config = dict(
    num_hidden_layers=10,
    hidden_size=512,
    num_attention_heads=8,
    num_key_value_heads=8,
    head_dim=64,
    intermediate_size=1344,
    vocab_size=15958,
    hidden_act='geglu',
    norm='layernorm',
    norm_place='pre',
    norm_eps=1e-07,
    positions='rope',
    rope_theta=1020.0,
    rope_fraction=0.5,
    qk_norm=False,
    attn_scale=0.125,
    bias='none',
    tie_word_embeddings=False,
    parallel_block=False,
    extras=['local attention windows', 'shifted keys', 'learned residual scales', 'capped logits'],
    init='trunc',
    init_std_qkv=0.0151,
    init_std_o=0.0,
    init_std_up=0.0151,
    init_std_down=0.0,
    optimizer='adamw',
    learning_rate=0.000698,
    beta1=0.9,
    beta2=0.98,
    weight_decay=0.61,
    lr_head=0.00411,
    warmup_steps=219,
    schedule='wsd',
    decay_fraction=0.861,
    decay_shape='linear',
    final_lr_fraction=0.0,
    batch_tokens=[65536, 131072, 262144],
    max_seq_len=512,
    doc_mask=True,
    train_tokens=700700000,
    max_steps=5114,
    dataset='wikipedia_en',
)
Each number is 500 + 25 x the weight over its row's rms, rounded and kept within 0 to 999. Layers, rows and columns count from 0. Numbers have three digits each. The size before them is the row's rms in percent of the matrix's.

# layer 6 MLP up, 1344x512, rms 0.0229, rows 0-213, columns 0-63
101:495536487545534531534486481486506514515529502454450471486508502527537497491485500479469481506483437506553504447479504464507507491545488510560504528541502479456465514451473442494538513525463529
100:516522519489503507447498508523457463492475513484520506470526516506491545473472523504501512496482482506495473484520480496500519476530540518542502494527499525531521533484479496503507531445458542
104:497502544487525527517485497495500504444508482478492545506478459527491520451459501471515500510494500514484511547452485493483483481490476463503459503484499476535527541493507471489504500506535496
091:530512469459491487498452493507541496488539482548527523466516474485481490481511505543467487499489543471472483434484510470517490524456530500551499470485489503475498509473483523504430469513506490
098:514503492532492493540484520540489501496512550496474457486499496474510541488502501514451494456452475501497497492516494519503502479525441525501500517483489488473486527505497489518525475472511481
101:523472498521452465441519518537502524485529480544518543525477470495515498517487475513474511506531509511476545502521481484494506518507523534501504513519497511480465558501517543496479470529514475
099:510485544499526524535525453498478449457479480499540494489523463474506538501520456513519495519469479517509538518498537510518513477516517471468471494528483464496502493526464490489518522497493495
098:430497491523509490505490533531514489490503504452458522486486498519439435475505495480456503537538541488454494479512489465478513484531461513491496506478462533507499534521487527581472495490516544
103:487511483486476518495472506508497483529488520449483489495521470526462540527488471490518504513502522501508511512515563452491514473494498466509539499492518485496457482459457483554496509570510468
098:529489512438476506509536499503542518543477520465505501541440544494507547489519509524492481506533481474528459469491461483488489459489471507512469502480479516505407509486536541459487490492503531
098:505517510525516538547498496491406486516542521491493560501484455470502495491504444522469448529529501497439516520492530503464513467513449541502500511513471519499504545480499503550507476471509469
096:484511493508531466487470481494513503491542501489464531464477460515466532457531468516514504492546470486510464487522496500495459491489526502519503493494533506488535508545448478479524511510530509
099:502518511522523534502523457498499467520525491505529491448502528485521466493500429445515543500494528466509532500469482468483522495475543531489482450478501546503533561507515481500469537474451511
104:477541488511463502472545468485528492490506491508477501513511502504507521525499545457477492458504456532505514478450511489477450468503533489492489526466537452491525494487503539458486487468501519
105:517519496523477522481551477520509544504455500520484484518506529553517500498530462484496510490507479496520510478547466539517527530508508517477528525508529493561549513507517487523519540477484519
104:485509548521465530493509523490547515492479474459511499526516513500468512479498513533487524489482473485504457534515516475517498468512473534511521517508471505515525521566521468519447506482486551
114:516507465449521526505499493555490472532472484476480534507516459464467478499533539489497501505495526524476475460524488536451543486493500491491491507465543479540494535451496454532539509516496521
094:502491504482513471510488523505515446477450565522492512458481479547496471526480495506466471527506494500469506468498557507485530498501513487494483491496510457519505509510497497539518534453519487
106:500468497544497523491502521478479500450508486466487480495559459518520530489485512510528509532490477503490511476466552516489451454506499517489464512493487482490502540540475478512514494542492473
103:481484485476533477559509551518512469514517520466488489500483476487541498481437487461462523524505514510511520545559523505503473474500484545524485474486504495514481494515508517507484522481482492
107:503493504505496525499505480498497500490519522550524530454534510554497455466483518520517463531521505481508500500482500483488474490510477507551539465515552496504476502469496476543487480461501494
104:489529547489509474476513494459523501479502534489525480498472528475528510487472506535524471474530505536499517520452466495433502516499494495476469524464479503487465486502544475520511521498531487
100:514480516501520479493471495531514501518496474498529493527482501511520557523489491462495493501483477497535477500521559525502478521488508490479486517494467490488513514487491488451494504552539481
100:485546460499506501492513484486519515490461516501511502511534523489514491499463486488474529470520478509518536522501502517506484467437536498555497529491479436480475495520529518472494511487498486
099:556491524506498531491496442572530522479507477493507507481489471453473482499510499472520492529493517497486511470446531501510452511489470473543485539480496487509508509528491510521491516498515452
096:492474499497479513500514516461523485467513457486498517513496504486483512540482500529507509504502468508519545510510531511539455487468513471492503540495488511503473457489479517477497508488501488
100:488466508529498501461505482474525527493437507519505524508496528507532493490514500517449485532478491483494479480481470508527479513485500502565523513476507500462496484487525515522538502487553558
101:476464477502515503540513544493465535518485464475491530550478505489496542496482495479472470507445512537498489529461488515488521488502492495475504479484482523530510498472517465437507488490502510
089:475483507514504492456483507472503491531507520484502505516531510499513487509545519479516458528527527483431498516478463485496464513487505509491536468507498477540491498493505458529538506515518508
098:525484503485492501504496474507545540479497466518522512474476500510504462480480522545500502518487476469516482512509535483530527479497474457501489513490476467544472456480464474490495499527490485
098:510448497490542526447464510508499504496528529559501480500491495479493460501451501507479523536496452527502480519484517509504484523502473524483468479477534517488502535465511487528502455457477472
104:533522509481501496518506527519496493504528497502526524492491456537506499532514484506523493521483506479468528500463519462552531495541502514462524509522545509503557478526494500493500481538486519
096:468521483529480462519523527509494482465509543493505525444470480494498522485454494480495508503526485508507526532526534506483469541512512513492470465512512500476478516496464493516467480484505533
095:493551459478524475499523477473494445479457495472518559478550508514478513496498493525481429527511493525486480550544507468439473508518511511489482581531475562485454525496515494525526504503493518
105:506480543503519507512526479501494492500487555510501531474517514502479472496504532459481508518453477525492509513498457535486489477466501499485486520466490494502527479473548523534495437472457516
102:512503509506508526509540526495479490510523516470517520475451496484499497477515482510500479472492476494488502528499496493552471491498502509523492482490465491502537458448508470501546492503486498
100:541489456490496533473523510499549507535474502506486487542469496513484509514491462470461509449498526528511552547484524531513527487471509486552530466476497479469514512479497541470505456492473519
096:516488551498459518462509483526503513527537486497505494470432513471487453507580532535512529554496487494503470513503514478523493530500476537492486520523472486513502477506455544487489502537505516
091:499547525451485507538504491485506499511491485498491485481536486525472482443501534498496531522511513503501500536483541484488508505489513498507523495554503524483556499511462510480514461513484496
104:542499484506559510457477535522498466479461507491519497509482486480492477533508473497506479468514480487466455506496483532437519471516505463487506484455513505497539514497511479443517516457482515
101:464499489463525519491460464482495512506519517499540503498489506507518443481489476486504545505501472504482544517480554508506532555496507524500552493544486488495465518531521498495497509544510492
099:512522480497486484513493500533529576470514532505519541508454495526520491501526472489548507524516529524475518462489490539538511497471491525460501497526529495497495505503529497498503471514508503
102:473531508518468476529528507495462495513518494465496503492496485498459487507475486474543522507535523551497536498457509496500472475490526522472527520482454494500531484442486481512567516507489468
092:464531473536520463520497511495516493520453506504473498445487463470481520516467500526490481482513511569499549520476501479471512506468478463451465467477530516511541477478507481506478513512498492
100:492482540487494517512493495495507482524505530484446472473536520492497515542496516494473530500511491520500512474503519479502530465519505483529519521491509528482530531516520529502452524473537490
097:480498503536484513501503482503460529497501484463480458523551549495513524495487507482520517480485509482492474485477501502499515502462489568541457470535472495495540501504498493504473527535503514
097:506507503487477480492503511491498525558461541471532532489527543495514492523530507540499514502495487494516528517477459494505502510491436513562531528527446512496461525483520493512505497482518472
100:507530483468567535537531524519514522508491478532511549541495492486477494488508482474499523535539497493509492532544476491455516520485524471498476492542494485511492495445518470508519499497490484
089:531511561436526515477487466494498551527490509482520514469494493487511448502512483486456468505473510497527488521452487484519447483526498473512499458527519516487463489488457505567532535510498505
100:492486502488488485472511499502510447496497474513477530481521540466482495524506536511507506477527514516523459468506462543510499516459483493513475494468534482504470481488575492498484532476511516
103:501444546524479484515543491466483551509513542508537452472491500514566471496547482484512497528479522473445511499503483525477501507495505541483489501485492523522521510519543467472508466482484494
096:500542493482537471509503513539491497505464523558462498492531453506475553534519494498499490496498498525528523526547501499515465504514477498459481512475508502532514497466458562511527493518526512
096:530478512514494492503491503551529479508516493461516483506483506523519448507545438453490502471445495437503547478469466480509486509490485536504535475529513472483550501519523518486471482523479478
103:488485508526501530533452495503503433473480476496518502518479502515494512497501511502484507499452464465554507486500442475527481505515525512547496458504526514501482515471520510539522504505454461
100:523517474480501490480505479528503486502471504471503438481536510456506505553556533542495490500516516526474509505500474489468492498513507511535520536521473457503482491541545563468492451519494484
097:524533513465476461475505481536490509504516493490541471529498461465494505537504514539499519514577504485459515484484497484490474450497499517545467519549452513462472513467526503495487488503523511
090:485492521532462502544489510468492503511548497505531463471510549470496473489478466456516484521471506479551542555503499468481436462425489500494499494554475514510509481543512554503522510523466507
097:471465461478505502498500531435485486501493480470489507518495475500484499453470491504502525514495530514503490496501531497475522506520511506527515470435524541490448520509510440489501514507494490
101:512525462513506516507573509457492478519556525501479527521467546537530497539488476491490510500498494462492464486470460503512498538534480514499455507486471502528522520468509496514439550494502514
095:548456532479485483498507443531470476462514505496508495502503480504508495474500474488511487521486475533498513496513499498460505490528473547470506471534507496535467489538467451524493471489460455
104:505514453473507492494501516509563500500535489505507490499507470490496512543495466466475495489561535517537486526505510485564496505496533497510550521505469437493528517553494502524505510479462514
101:508515498478470544507512504478554519501480487474496508470460527500487508506479501489503502500524508539447520499532533515493487520515508498508508473507512483470511521506505441499562526498529519
096:531502526556473515504484464541502470483460460491556475499500493448521471533514494512457506452473487496497475534468475528519474482488467513477473484534442519523480516543475458519541496491454520
108:499485506468482525523482491479506514546481468519490500490530493515508529479496510510490495490477473508486480492477503526495532509490501505506464482483490483507519487483483530492482490472498542
100:528466518496510516475500506524499517483474521529570482553495476489465477465516471517507471475502499432521475510477504475481486427502518508538480529524501473522438531516527491474486491447492516
101:511520552525493543487490497493500517492493456540500488483540463508524507549507512500483512478554519462495483484518531496507516534528492532531540522540512500489518494505508536436472486489513507
107:481466507509511524515476487517514515552485501538478453478520460500488494496526492486501556483508522462540510510492501460514468490493504505514482488479557458504520499494510461492541503533507505
108:491545476469478528509487476487461498501461567516504497489459527489510536543490485469483521459509470513552544486482522459502525490469505522494535495499527509483484504508529455475525516525510515
100:500510500542524550533500472492478481493480504537468473486456520469467481475543509532499525494488518472479466501488481452524516431479492527452478466476504491499492508498475533526477549470518487
091:461506486521503517460526490500492512508553522502463498500522483515515473463489524513526534470511478492480485487510525482476488510505476492459462473511494461549513517486497464541464458494442484
098:503527496474518476484410490507529500501503513502494491462523465483486498486507506464526508506504455500509523493514493510508485579538560503476490459513547511521529485504497512504472498513486508
091:480500503549492530474549459475506532504493534524503503479494496499510472475483499528509515476474459492548517493508511492488492437546466506470508491507506474545534478487494478495480520511512481
103:518572470484524458497531478455488495541464464510516544506504457511498494509503565534501496507506528502469517467482501502516516486557508516494492503504524539478525512523501506529506477451486491
102:500469472495476463494537478496512461499474523508465490486505506489534503501489533544532493500485561458482542487475445494502515505530467515478465483530515510517527496508447464487492466546521471
099:504539479502491550463509471507524516492513507474469500517501490450503509492546497459482510482490464512548517510574495509498513523494546497503487505472498471451516505480528515477497521516455521
098:544521484500514480492491486536489538537484523524464512498448452478506505537447476544489503484508502452493495508507480496519485471492509492525495485487488471464477470512472518476512472496506482
098:465506453516482447473503543491475516506489493519523497535487531514474470485506479523541468535487498551493497528500557499491518494517476550458552510515461500535454494509501472483536487486477511
098:523521491495503472538521516476508494502519481532508508489482474512478501524509505493516500506459553464490488457467505516531492509512518463505500497502486443492476561460501512522512495495530458
109:511495534492483533508508454455463470482474481481475514510453511532458457494514544473550492475506536447461517518524502510542488488532521446476487480506457493439493520536467499491480512514527523
103:563539517492481510473510529460503465484501522476509482528486515515499486481475453490540476556523486499481476510470506456509511501502478485498512528525441506481490479519492484542486477484546513
108:522484520472489518517538540519489511493486498483474490460513538519536519516535465503455524460491483469536486495492474484515497479471500492537464496519451486502515486475524509475493517512497484
100:502560522477510481545483470471502490463483455513486503499482519518517533518507463544529477535507491522513486487484457496491469511517494492546477504498519477533491459478515490479496493487512537
097:552547472539489509508502539475460537515492501512474501480505493504479510507535539519502512502460503531501499503492524558517478520497504534441466541577499495499511506544513477487514481545474505
094:520467510433507499467492520439512485507510495497469501512497477543463491495504536501488494528519491522512519488479494505483465532507500508497476494483484518530473438495491496526490524511529485
102:494489505468523545510498495481515526521486468512467518452483515497504463487494519518508541508501489515464532519496456476507482520456508511496480469535498482469464481504506502493515491484456505
099:470517496486487525502522528494489485474561476492503524484498510522521479512518503521517476478480492505541511485467483513475508478480508492535504456535520471527521494505523479488489515566527521
092:489521485529506482540504538480474477534508510525492570478477484491507525496501497480510466522542498500482507534451524533498491457487447476460463483510516471474498478448481543515513532502493493
101:494513480491476526462480494508476462509488486455523484534549494472471511516524521507495501534544525503519503497486485490497486499527484520544417472508490509443522501532526458469517488510518459
100:438460509452511458491478514526512497457522485493484532485469438537479477538517489458564552457469494493518505448480475473521466493537520476465480535486522464494491481506470539483467525490496522
097:512560507514523443489477517501526519528502520503518492516482506472532513493483477536479499498520501480490530514483519484475491505482491508465522499472529500516494491497507525532489531472513493
101:476508542516481478498496497505464477463475431508519503527516530517486482469563458486472526519496533511516499455504520536506478529467498523479508513510506483518496514486500501515457513500496486
109:467554501527526485483504514511507496497493520510505475473462512566502506516533488496491484473499503494520522531514488484492519464529485502503496455521490492515542457551475471544533487513473524
114:473496514518475528542496477564425531505532454467523501491509508501525489520457508481507505488494513475511512527535509499507500465509495497503537470496517459523536520455491485548502484476510528
102:501494528472493514510498520506489475515519482505520540513497481528493481492510492544522524458518490513495540489503511529531505534492501507498493503533564491492548562472510489555537480519497522
088:505479492472516521511491561482449489459500507522483523475528508491488521485503518466512503491474517456508500554498540521478488493480531512487484480470491519520490553500522500546482487540510488
106:516503452523501502483534489467489507525460491476544494468494490525520492470525497443510510521496508478516474505532478537551456481491519508490516508524515522505489500518499489475518503505480530
101:512538470512498504507468517476504480494493492496454507535476502551495491505487446489498473479562513544548504492479579515502505476521491493467490520514526521463472494498507503543467547485490481
094:522521545507474480485490487529500493554525498527526471456477504513517510521498526500501525515485498509512537500474518491508471493468559499517495491503479545540496514469524544462478535513496519
096:513529501513490507514463469493499434505484470517481482480456501512475512494528469502444509490530472541519488500500512472465510506498498493478504492502551510493492481556459486520490495479480533
100:491506503501461492475474511466507481460469476474527513486503503550516549528526550524500558480484519437531437480467497476546530497535510559494505504476466484500443496519519450488509505468497481
098:523497448508488551483509483482481506469501508508526486484522519528483495504539498499506484460523528528468465494503463485508527516492538492502458484471478474508550503521485495506490451484473466
094:445524508494473498488532508434466484504523486464475510508495492527533499458511513506508527508555525540452524500475503488487514511524511474476574484490525522491535461487462510519468482466495465
101:519492467504508523496485517453522532458491498507458501504519494485480502485552510493520528488495511473518489489484541494519480490513509477529529480482499469499496504553510521487527479503497510
102:520511514536479540462529447503490466475503486464524494485482479468516512456531526486505470503528489467530475493521484494539516509523499429568494532540470514520513521461527483549520485493465514
099:493521484537504496458508530514479484497488538461487534556465471529520495493489538517511515448511511496531527552500508523534464444492493478510485474516516501498476502521513552465487504486481492
095:525501504489519532532503528512456477533495540517452506531497498521526514529532462479537508485492544514493446512464497515481485506499498487505484507522527492445501499477471467520516465525532507
100:483505465462473501513454495505527506512502537504495476434458470498474516486490543481517501489509476527489501468507534510528491560536513479510491444460540483512480523508488511511496498473456488
101:476515505482489478480483522466539507495483517547496491489502486540443470521540489520529490462484557480533517490503547468456513482543549493519502535474528449499505522503512534542518532528525536
092:449493523529494468520465486457525494518500513447480482492541500481471486492487493472496523497456543462495510500502465458488498518458510524535523516479537494517483538486468483520516510487523530
093:491495449491561498479520501508502544535489482444479520519510455503486471530481452482481516474474513520522567484549506529462448485486538495497543484533506476501499486529500522532529514491526527
109:506509485566486540492476537489486510547481490491516476478499520504479510523501530526531541516512494474537496472509488483529517467489525498502503529498497580501483470543488500483486492493494525
094:534475468475544497519499494533494481511510540541514464502535475517538495520513472508502410549501499526486486484472459489487503497475466468529480473528490499524474459496502480490462525486482506
101:462511531465482458482539521479486465524479518489477509482519466511478478511475532494511489444493504521533512499496507504506489457512504510517490474455503524484491495478495548538469471484527537
096:478506510537468469519516497530505482470507466484468505493494507495461502518495515503500514498509496510474488514484485520530501491498444525437516515531525496500527505467472538504483502549484481
096:484509511475527486517475532521509476500493502479473479518440496517507484535476477531487525512465517432575515468461485530490474460501491460478490509467496554465494513525511516534538556523535534
100:513466516529522483490542468458479503443485490529483500494495474483497521554525494537541513510498528479496500479513534532511522502530471479518490507474506496504534539517502489542494517502509499
094:543493485527515453494509515480477490535493486525507536435481507502517509492457532530513483538446473523487559507487541461510491494507516523482488499485506499539556491507469491550547504494470490
097:505497537480492508497492526503507516521510513456541490460492503548495501494502476486471513548499498460530487479474496496523490466521533489515494486489488491531494458497507420487492501479522502
103:515521497505529523507520512543448504544484510482466526553478505544496519487471560503538482491490537455497486490513521459533510519515512472486550484465524526473475481463507466507531466522530486
103:515459460512485455444505526496516474546504507526439487511511500531459489486457557505532503520510518530462481511495541495489499530523463490506487474527531519503543476527486478490441497484486449
098:502518449527480473474484547485469533468519463489503501501537484464474491550495464526510535516535491481442494496512505477540501483494526510534496485467516525485469518520492493475492512441499516
102:517506489505465509490480428480539492524531500489564475517491538501527476492490498497498523525476479517518480457469466524519479472455521499514473476512491495489485526496525491491481502490474509
101:495480485479519526495509521473511559520459506503470490481471493506533508497480474481500515528483521514460521506475481516494521465520463509491446514471480498441495557547508464450571488468488500
090:514462496500529493473470533473484513498473514495516506524514454483550451499474511516501548510463475514540482487472538516554493526542504489483503543498520535508500485461487511519453513506500536
107:499527515523530480498455481488451479492483493484512510502490502512561459518467440507469537539548450511517478416523463514515508497504490530512522502497564521487546491526511494491484533486553509
098:504493529510499500443474524480492520487475490533476500484482476507510544497513513493515457483513475486523503526516507476525521522478538514530520484508458525521489498497499478481521500512571534
101:489506523494537480524465482485479506439479458471465501513495501467496500541527559506491514493496531516493448504486462492494534530491487440519494552502536522507518479490511520514480497482498549
099:493503462488458525494561479500488540535517484576484514474479532502541492547491497443465485530510492484501510525495479540470490531496523521474516483521555469467507472503469522507504493508482514
099:483506512538537543488461522500532561529485510508514510495493524518520510472501487496478541537494491492514478486475574550472491494509487478533525468499486520517496506498461495499466486538490541
107:469514511506499451470487483476490528448494451485513524492512524477505466492561526495576540458497523504500474533513499520570531464532540541537470493500531485460498498534496508496496513550463488
102:501516537499484472515531503477539501474514568504504504480496532529546500473504520474490474522511497573500591476475504522520478506507541495527516507524444485511526489501476526500507470493538483
102:500505463509486516537525486504467501508479515499483528504511512531520517492528496512520499480525497491522479489476455527536548523478516485478530505511474505515524518465512464503496442511489483
097:524491453457514435514538505555482500523507510530512523466494536521515480458522533499499462536525515485478480487513485537500483493463501532474501518510490488420499527458549484534466510511522493
098:492474472447491520503510559522465475539477483485501527532543536513547527488508479537529493476495510504523540527522520480509513484534486550464497525443466506507506511502522478511500484518497489
102:476507513495482505511490498504463507481483474500507481488552508547490508440485541495532502526487474473515543486508497512481538471547503518525543501536488552534531491518500509478477518509473482
101:485555494485492521488534492497553486528479518479496457504504544535498509505460516505508519464536495501516506524543536501466526469543507535511559487543518497519505472570473494472498536490468541
100:520479476464478481501465488491516462481514458505529494488542524536507497540518527520488472505523499479513504509500446531493496499479494480456495482528529525501508476498509482566524536508530481
114:544497485519498516493461513508494519476460521448434485520539482524496493491485516488475471516482503540532495519517497518524461516514495504474473531483490461483525492515490511496522487499500502
101:477469530493522466506516511480555505485548504525497491490450511501508495535515536499522492500513526479464502488485507525496473509502475500480498465465506524487482522469509520522488491501507512
109:497513493478484520532524556535485503545453539500541516512495511489478564482514528512510476484452504502482548476523497502501487510496511498492495471541481480518496523460512527482510471510546501
104:496517479549437555444477501486507518509525516497509519476535530477488503506471513489488487470494495514508507448532523497498471479509548498527522512510524492495482522494517457438533512492441491
095:447503519477496535494514507514467514495463512497473466510520560499505518555474483494508489460518506527522539477474534521541539497442465497513490490494489471466498464493467515512511509457519479
095:490499535565529488501494484501498527540507557466516470478484497472516477517489459478518560475524537526513473475550515522502481524486558484481513540521467498457529452531527485511491554469484492
093:513490500521470534484513504490499458486525523458497511525527494502500480502499497508505525550483510496487472533521464524465481482497453507482480505512490471537512493501512515478493512524485467
096:512456541497510462519491525497533514546513515514481485517475475542507503520468481498529540485488491511547501548472474476545525503474490533490498508513499528460484484500491536497458463506508498
104:494495506553504474464482532547543478512480477502519507504497464480456463483502490488514502486522539491470485547450529501481461496509514488522516517525530528508498510469459471481524509533539503
097:491467485462487543461499530499521501471543464505488494511512498502472520518487512523509544475507479516525452505519496489539519480484497524503493509494554455482480529513514521496519469529477519
101:489516500520502488490492513530484516506489518540476501465493495511506510435505495474514505498528546533505550488464537522516498458510516450501500499487487477455507538504481501456502530505519506
124:497514510495464475465505490485508501469497576485501520493419468542478492504505510546482493472484478491531509485470546589469480503475492519527523516476451466507474514484491487483534477520547471
101:511534494519487513534489515533527504493425565502460534517474476543514472526499503496497517525507486497535481493516509488490534520526474512447416478495465480459478504506515483508516517436511526
104:448507465498458519532497512560519511507464512440502543463459490537527483491468506530511516512448512535553499507490507520508492535500524500504493470535525524490516504506521470524493559521519494
098:534487547505481547500500502502520482499487539454503472525514516505485546562454522463490493554499505499507510498487520446518487499486514528561487511536564474464445472493509476539519533508467508
098:465489549509497475487483548511481523509520522534499484504497524460543495498503506510510510511474528471493530502446509553519490509506469484494519444536504528509540487521477487476489531522494498
102:476495496513493492502488517479501442513512492527451527474536462480521475523539448526505511522486479484503498508558528510502469513529488507479519503552518504482492482534481502489525488513510461
103:494524484522494486486511529431477457497516506546495492476468517515493518461499523505529496516492475477503475511537488496495538487519504495462501510496477521527487495495486506475491509520464518
101:516447508493489495505466463520492488466504469503520458480498511481493477484482543519522502517498507521497500502542507518531494543524462489531521480511531509498508490446470528487437476517527471
096:525497520524493512483476468506502523471519507455515504483532543452519490500497463512498514526499510511497526478482521584502511498441515534461453469485457520493461451502514495523538540502497454
101:513488527474491503502479478507525498498500462490527486511538501508530494535509512467482457477524526467519501506497520520477500512508514478484485542502503526474503529532514451478479513517486506
094:481494507501518509508520497512504519586490464485548501465500524455512444483528480473478490491476504505514535499506499493574502513489499497537545523514519480466491493497502469480470492527462492
094:482519537518518514523500482521470474521557472491495518503481503490496522470463513512529471499520510454480546523474468511455476530497508491479446536538477522463495542517462504499487511454470527
104:501511529477463480497477481479474505484535495540500475488460526556475527486520534517490485497527489467506480454501474513498531520507508497523483508472495498496514514498526499478560527502500500
104:512508491488530437478513474497518526512491501472477505527486477470579504486485538533495518501504484464507495522522496479531496495511468498502476491539514499531463528456470494521484519480469496
098:489528473523480467501501531492494552546515502518469472497542474483516471539503493524541488488502502509512494490495529477508480505504597507525554509519491501506479475506564561480506527501519472
095:472477471530440505527502502502522501502476514531522529486504542490528465537471513474503503519510523491489472524417503518452521462492520471467480483537513479567496485492473542465494513515515523
101:515472479500522488519498497488499528491467505495508456495487467519467478525526519503527483448453494517502533527526515497526510493491520450493476500515497497498518549518497511498484520517456483
106:496490497496465529527505503450502514490469499480511503546505495499487496485499493506488477529486481488491550507502506479477510472473487474534518495434518504521539522491477521529524529490474483
107:468503515525496490467509485545518532488479517506484497524490485482436496447502472536567482487548526538474498512493510449515501497533539488504513544493553505461487491466499469508493462519454484
102:535505519481490488487498546491470527498497510493492495513467535466505513531507497508487507478509450466523506498528489507516446517518529497542522509537474501525494496470500547511486434517500525
099:461473505463489527531448497477524480509524480488474502491484492499503481507508471510491517509481513498469507516510520474483475490501532495496487516471501529507498494493495498491489520521517493
096:479461493506515510483499514476501485466529474497501543542547477516524538517504531511546485556520496441469458536501487530507501481503501504510478500533490519465513509517484523481505467473512539
100:500496482476525519458471486545505479479498525501476505488539535465511473459490523482504462467478459516470482466545469482481506513530530486503501486527502503499538498553512469509525529470506492
102:505502510503497509493481484479519517472536481481503496498445523494496487503490489501483503529489452508468540502487487494470486489497515514454490517504516470487495471493531524554540549459526529
095:502513490475507510500500533522486506508497486489486466507522516487513420525516534522482489479483531523502503523459514472487536492521525521481498501475496514490480516445507501478505531463497490
109:501495531513481485493559500499483480562523531482503488486483473516500482513510436523456542475472521518511497527499518526524510470480489491519507549491494486500524494500510511491514505478507516
102:515581499484482462468519455469525471492519496535496527490465550518564485501516496505503488500514500482501534468487559482514503521519486505525493449517490502491556503520492512493470518495506478
098:501525483513546489501528467510513534519511513523515526474474462483526447489492514514467491545505471457468495490473472540520499518513503502498513502498487482538533490488494525503524519434503505
103:526453480505510487516480502481505514506533505516507447479534491478523490523539498479520507527462539450505483577529499500507521527471527542492475538526523475496511537473482485523521509513515537
101:474528477445528484525488455502490530515505515460534516531506478523552430497524496555543516450480507501490523507504493500454494506491472466483499507502530466581552494475515554461491509509486470
097:485536445521460537540526470496517497504511518535490499482463551488533495486480530551486486487498502482487505484488512502488483526524517507533484512478474469489580515469482488502474493515539470
100:487525522464523522547502538517551523485510511509477512498508539511492484510549526482493485524537524431485426539512519515514517548486474478505463496479501500423445484473525502511484481490526526
104:508477502513512502501547528538508473499458525490530512459506491507506518565476498492502502521488441486463499511525534509513530471506505504452486519499496502480467514521515456517537490495504523
101:509487472507475458482483471542532484464542501526487499516498523534492541461448483503493488489489444505477494486564511509535495497486494504483508456535537468527459541463508490540498477519542528
102:497507555499487470506517473523496525519485528505513497502484493528553487467526492480492456536506498473535512503539519422536531475514471524529520499506500485530534485525533506519456451522500530
101:493533479521514477480426449490500507458498512508518513501478496479524523521476537560514491506560511471521487487530490508470503500566481490549491493538499533521472536524551455540507518473510556
096:461522476491517480487489464487484540486504478487510558494566453521506511488512520510511502497496467536513491571476535563475485489487444534485497501491538469557536502499512521510477492500489480
100:460533497476502529488518425493534481495478519479512478517497509553496520482459554505514500534521470494485480467544490488489511484492502499469517490519591519482505474466474440525478493483506493
104:479476530533497487546530512475449526503539482506521489538466485517484521487520501466515533477523518486510518520501477490464524464509476490432528500511507517505457471454461509453490529517494504
096:546484554501484496495509498501448529509500510502433492499489479534502538486524516472525508533520505515497534480483523498532507501506502474484487520489457508498493452524449524544500460492543513
098:548460497487518504487502457505483539515496448504480459504509503540487505510530506460521524512512519486492562448477526473489525498466540506523516530479491502503484454497474502480466544540482509
105:536552503478480509524515518496542494511532532502518469564508516501485522490481542463531542476506522522511533506445456506492523540458462430497484496538553481528529491486478478509486501506485460
105:483516527534537508472523483519526489482530496503503488536507487502469482495525469481491521485480549511520519524490469497513473502522515527469478502474497500531483505469497519510513479472509501
100:519467488536491463463485493511511500494497461546511491431470527505492516504489507459514513519514477493501495507547521457498478493509512475480498486484496505490493491486481529511500455495460497
098:468512474476509496499519493490505546452511515523459481527504513451497512501550496496482510497511500502485505513532509496512504487524510510522492531503499497495485441504521472463493499504509512
102:484474534550493487525473560548437520467487520508462523473537456495459543482467484511522464504513470491490482537473598507449514507539506476528536510532485472507485448510462499521514533487506505
097:514490490483503482489470499523490497481497501527467524490515486451502543522497473500511501511530533495460505446500530497533498499499518454526476483500463530502467505477471483466514509477489514
113:507517498500500460491496505558503501443482498502482527543517506536483550489504489532489552456524508487544453513474494481517529530523486495512504520492481482532478507494505502499548528503507544
103:514510485506525504487533488496518499479514489519467532498475512538524504510471478513481523563493464497490523471474499567505511503535470518529512495475517518504503495507514502520478523492468538
099:543561487476501526522466504516505475483520503484538501476520497472511465499491457499508478482463469485463468487503454527483511510505529504513495524500550472540497489501486505533527546558536537
095:467532475494486558464521450502522465482499503516502538508536511490512492520479515505497503523493513511461493491536496529508468504537455475502494489521463488472547479516474485496499456552496494
101:501573477475522468515529514511481465555495492488518469529488493514523483483481518516528498496522488509479487501493490430466506485518529518485529521463486515490538468493457488503512505517524501
101:544509463504479482483492508482513477515481469495513517480535519508481528489399507498492488432493479528451501529508536501459437517530529505492512469515529503505499530505556467511510494482527524
098:468514474510469534490494484515542506505457520470485523548453521533533463506504484496494503475504459503552514529505498527535475500495464479479530520469511501515460497496503513471509517472558502
099:479498473501508511530472517510475527517487514488470495470505460486511492508491512491499465496507510526466485535490486526506473494528519528481519506461516537534496541504450479503481472505504518
096:463519514491511529522543457479505526506464510513500465537510518476498510481487499521519540508486539517480436496494498499533522491503513483465521498469526510479467473508465509539533491556489472
102:545506546518522482442501477473508482509484483543493474479485443494492514495427481483496476520462477449531498483511502529510556511532544497522520517504534527504567523497493464524540545465454504
099:489483480513495485451521503537499502526475499462497454513520477521504518483498501502500514515518486502514481479523466523516470503515466507503516494486486494472549478498494508507466545538499500
099:485506483447520499526526546461476490493516500496489555500508490478491477510503500521500476513514481497514555506520479484464501529546461511465516533474505455471464456500478503500500498512493471
095:513507509526504461517446530521497524509560503531516471449508489502508512489502497550452497474505452452512474524530460522491558465496532484468517522501529523479502506457509504460492479531497525
102:522470488517525519474509474489470461523492512526528508482465497529439508449539488556515535498503512469523513493454487491538522489468447511494532501506555506498486502519475473447488487508492500
106:465491477499516487534481490492520466511473524549507509475481507525518522535539515519462460514486490484500472533505489478455496497505479481492497470519483521542484523498542518517506470467502471
096:466457503456484490546476487505487494502552509483517502488477503502517496502453488529487475522511475499473502517518485507477517505501448476494498500465529514487497511464480473481493476496498481
097:539488507479481498472537497503510493502489507491510497504472469464515477497516511516512474528492490463502503503476489488510472451492509478506502470519513462496483509511527543475451477472541466
096:515475528526501527510546523461504469492531545519520512551524498518498516529464475487481543495507528486518490499516541526526473476485527527467514584506473489504519501477512491507508516504512539
102:518551464540520495494511504485491494520530466512478562465513478559508478554497536506507512544521483466522453555480524511493512489527511503511512519541481532538460539509459436504538469504460478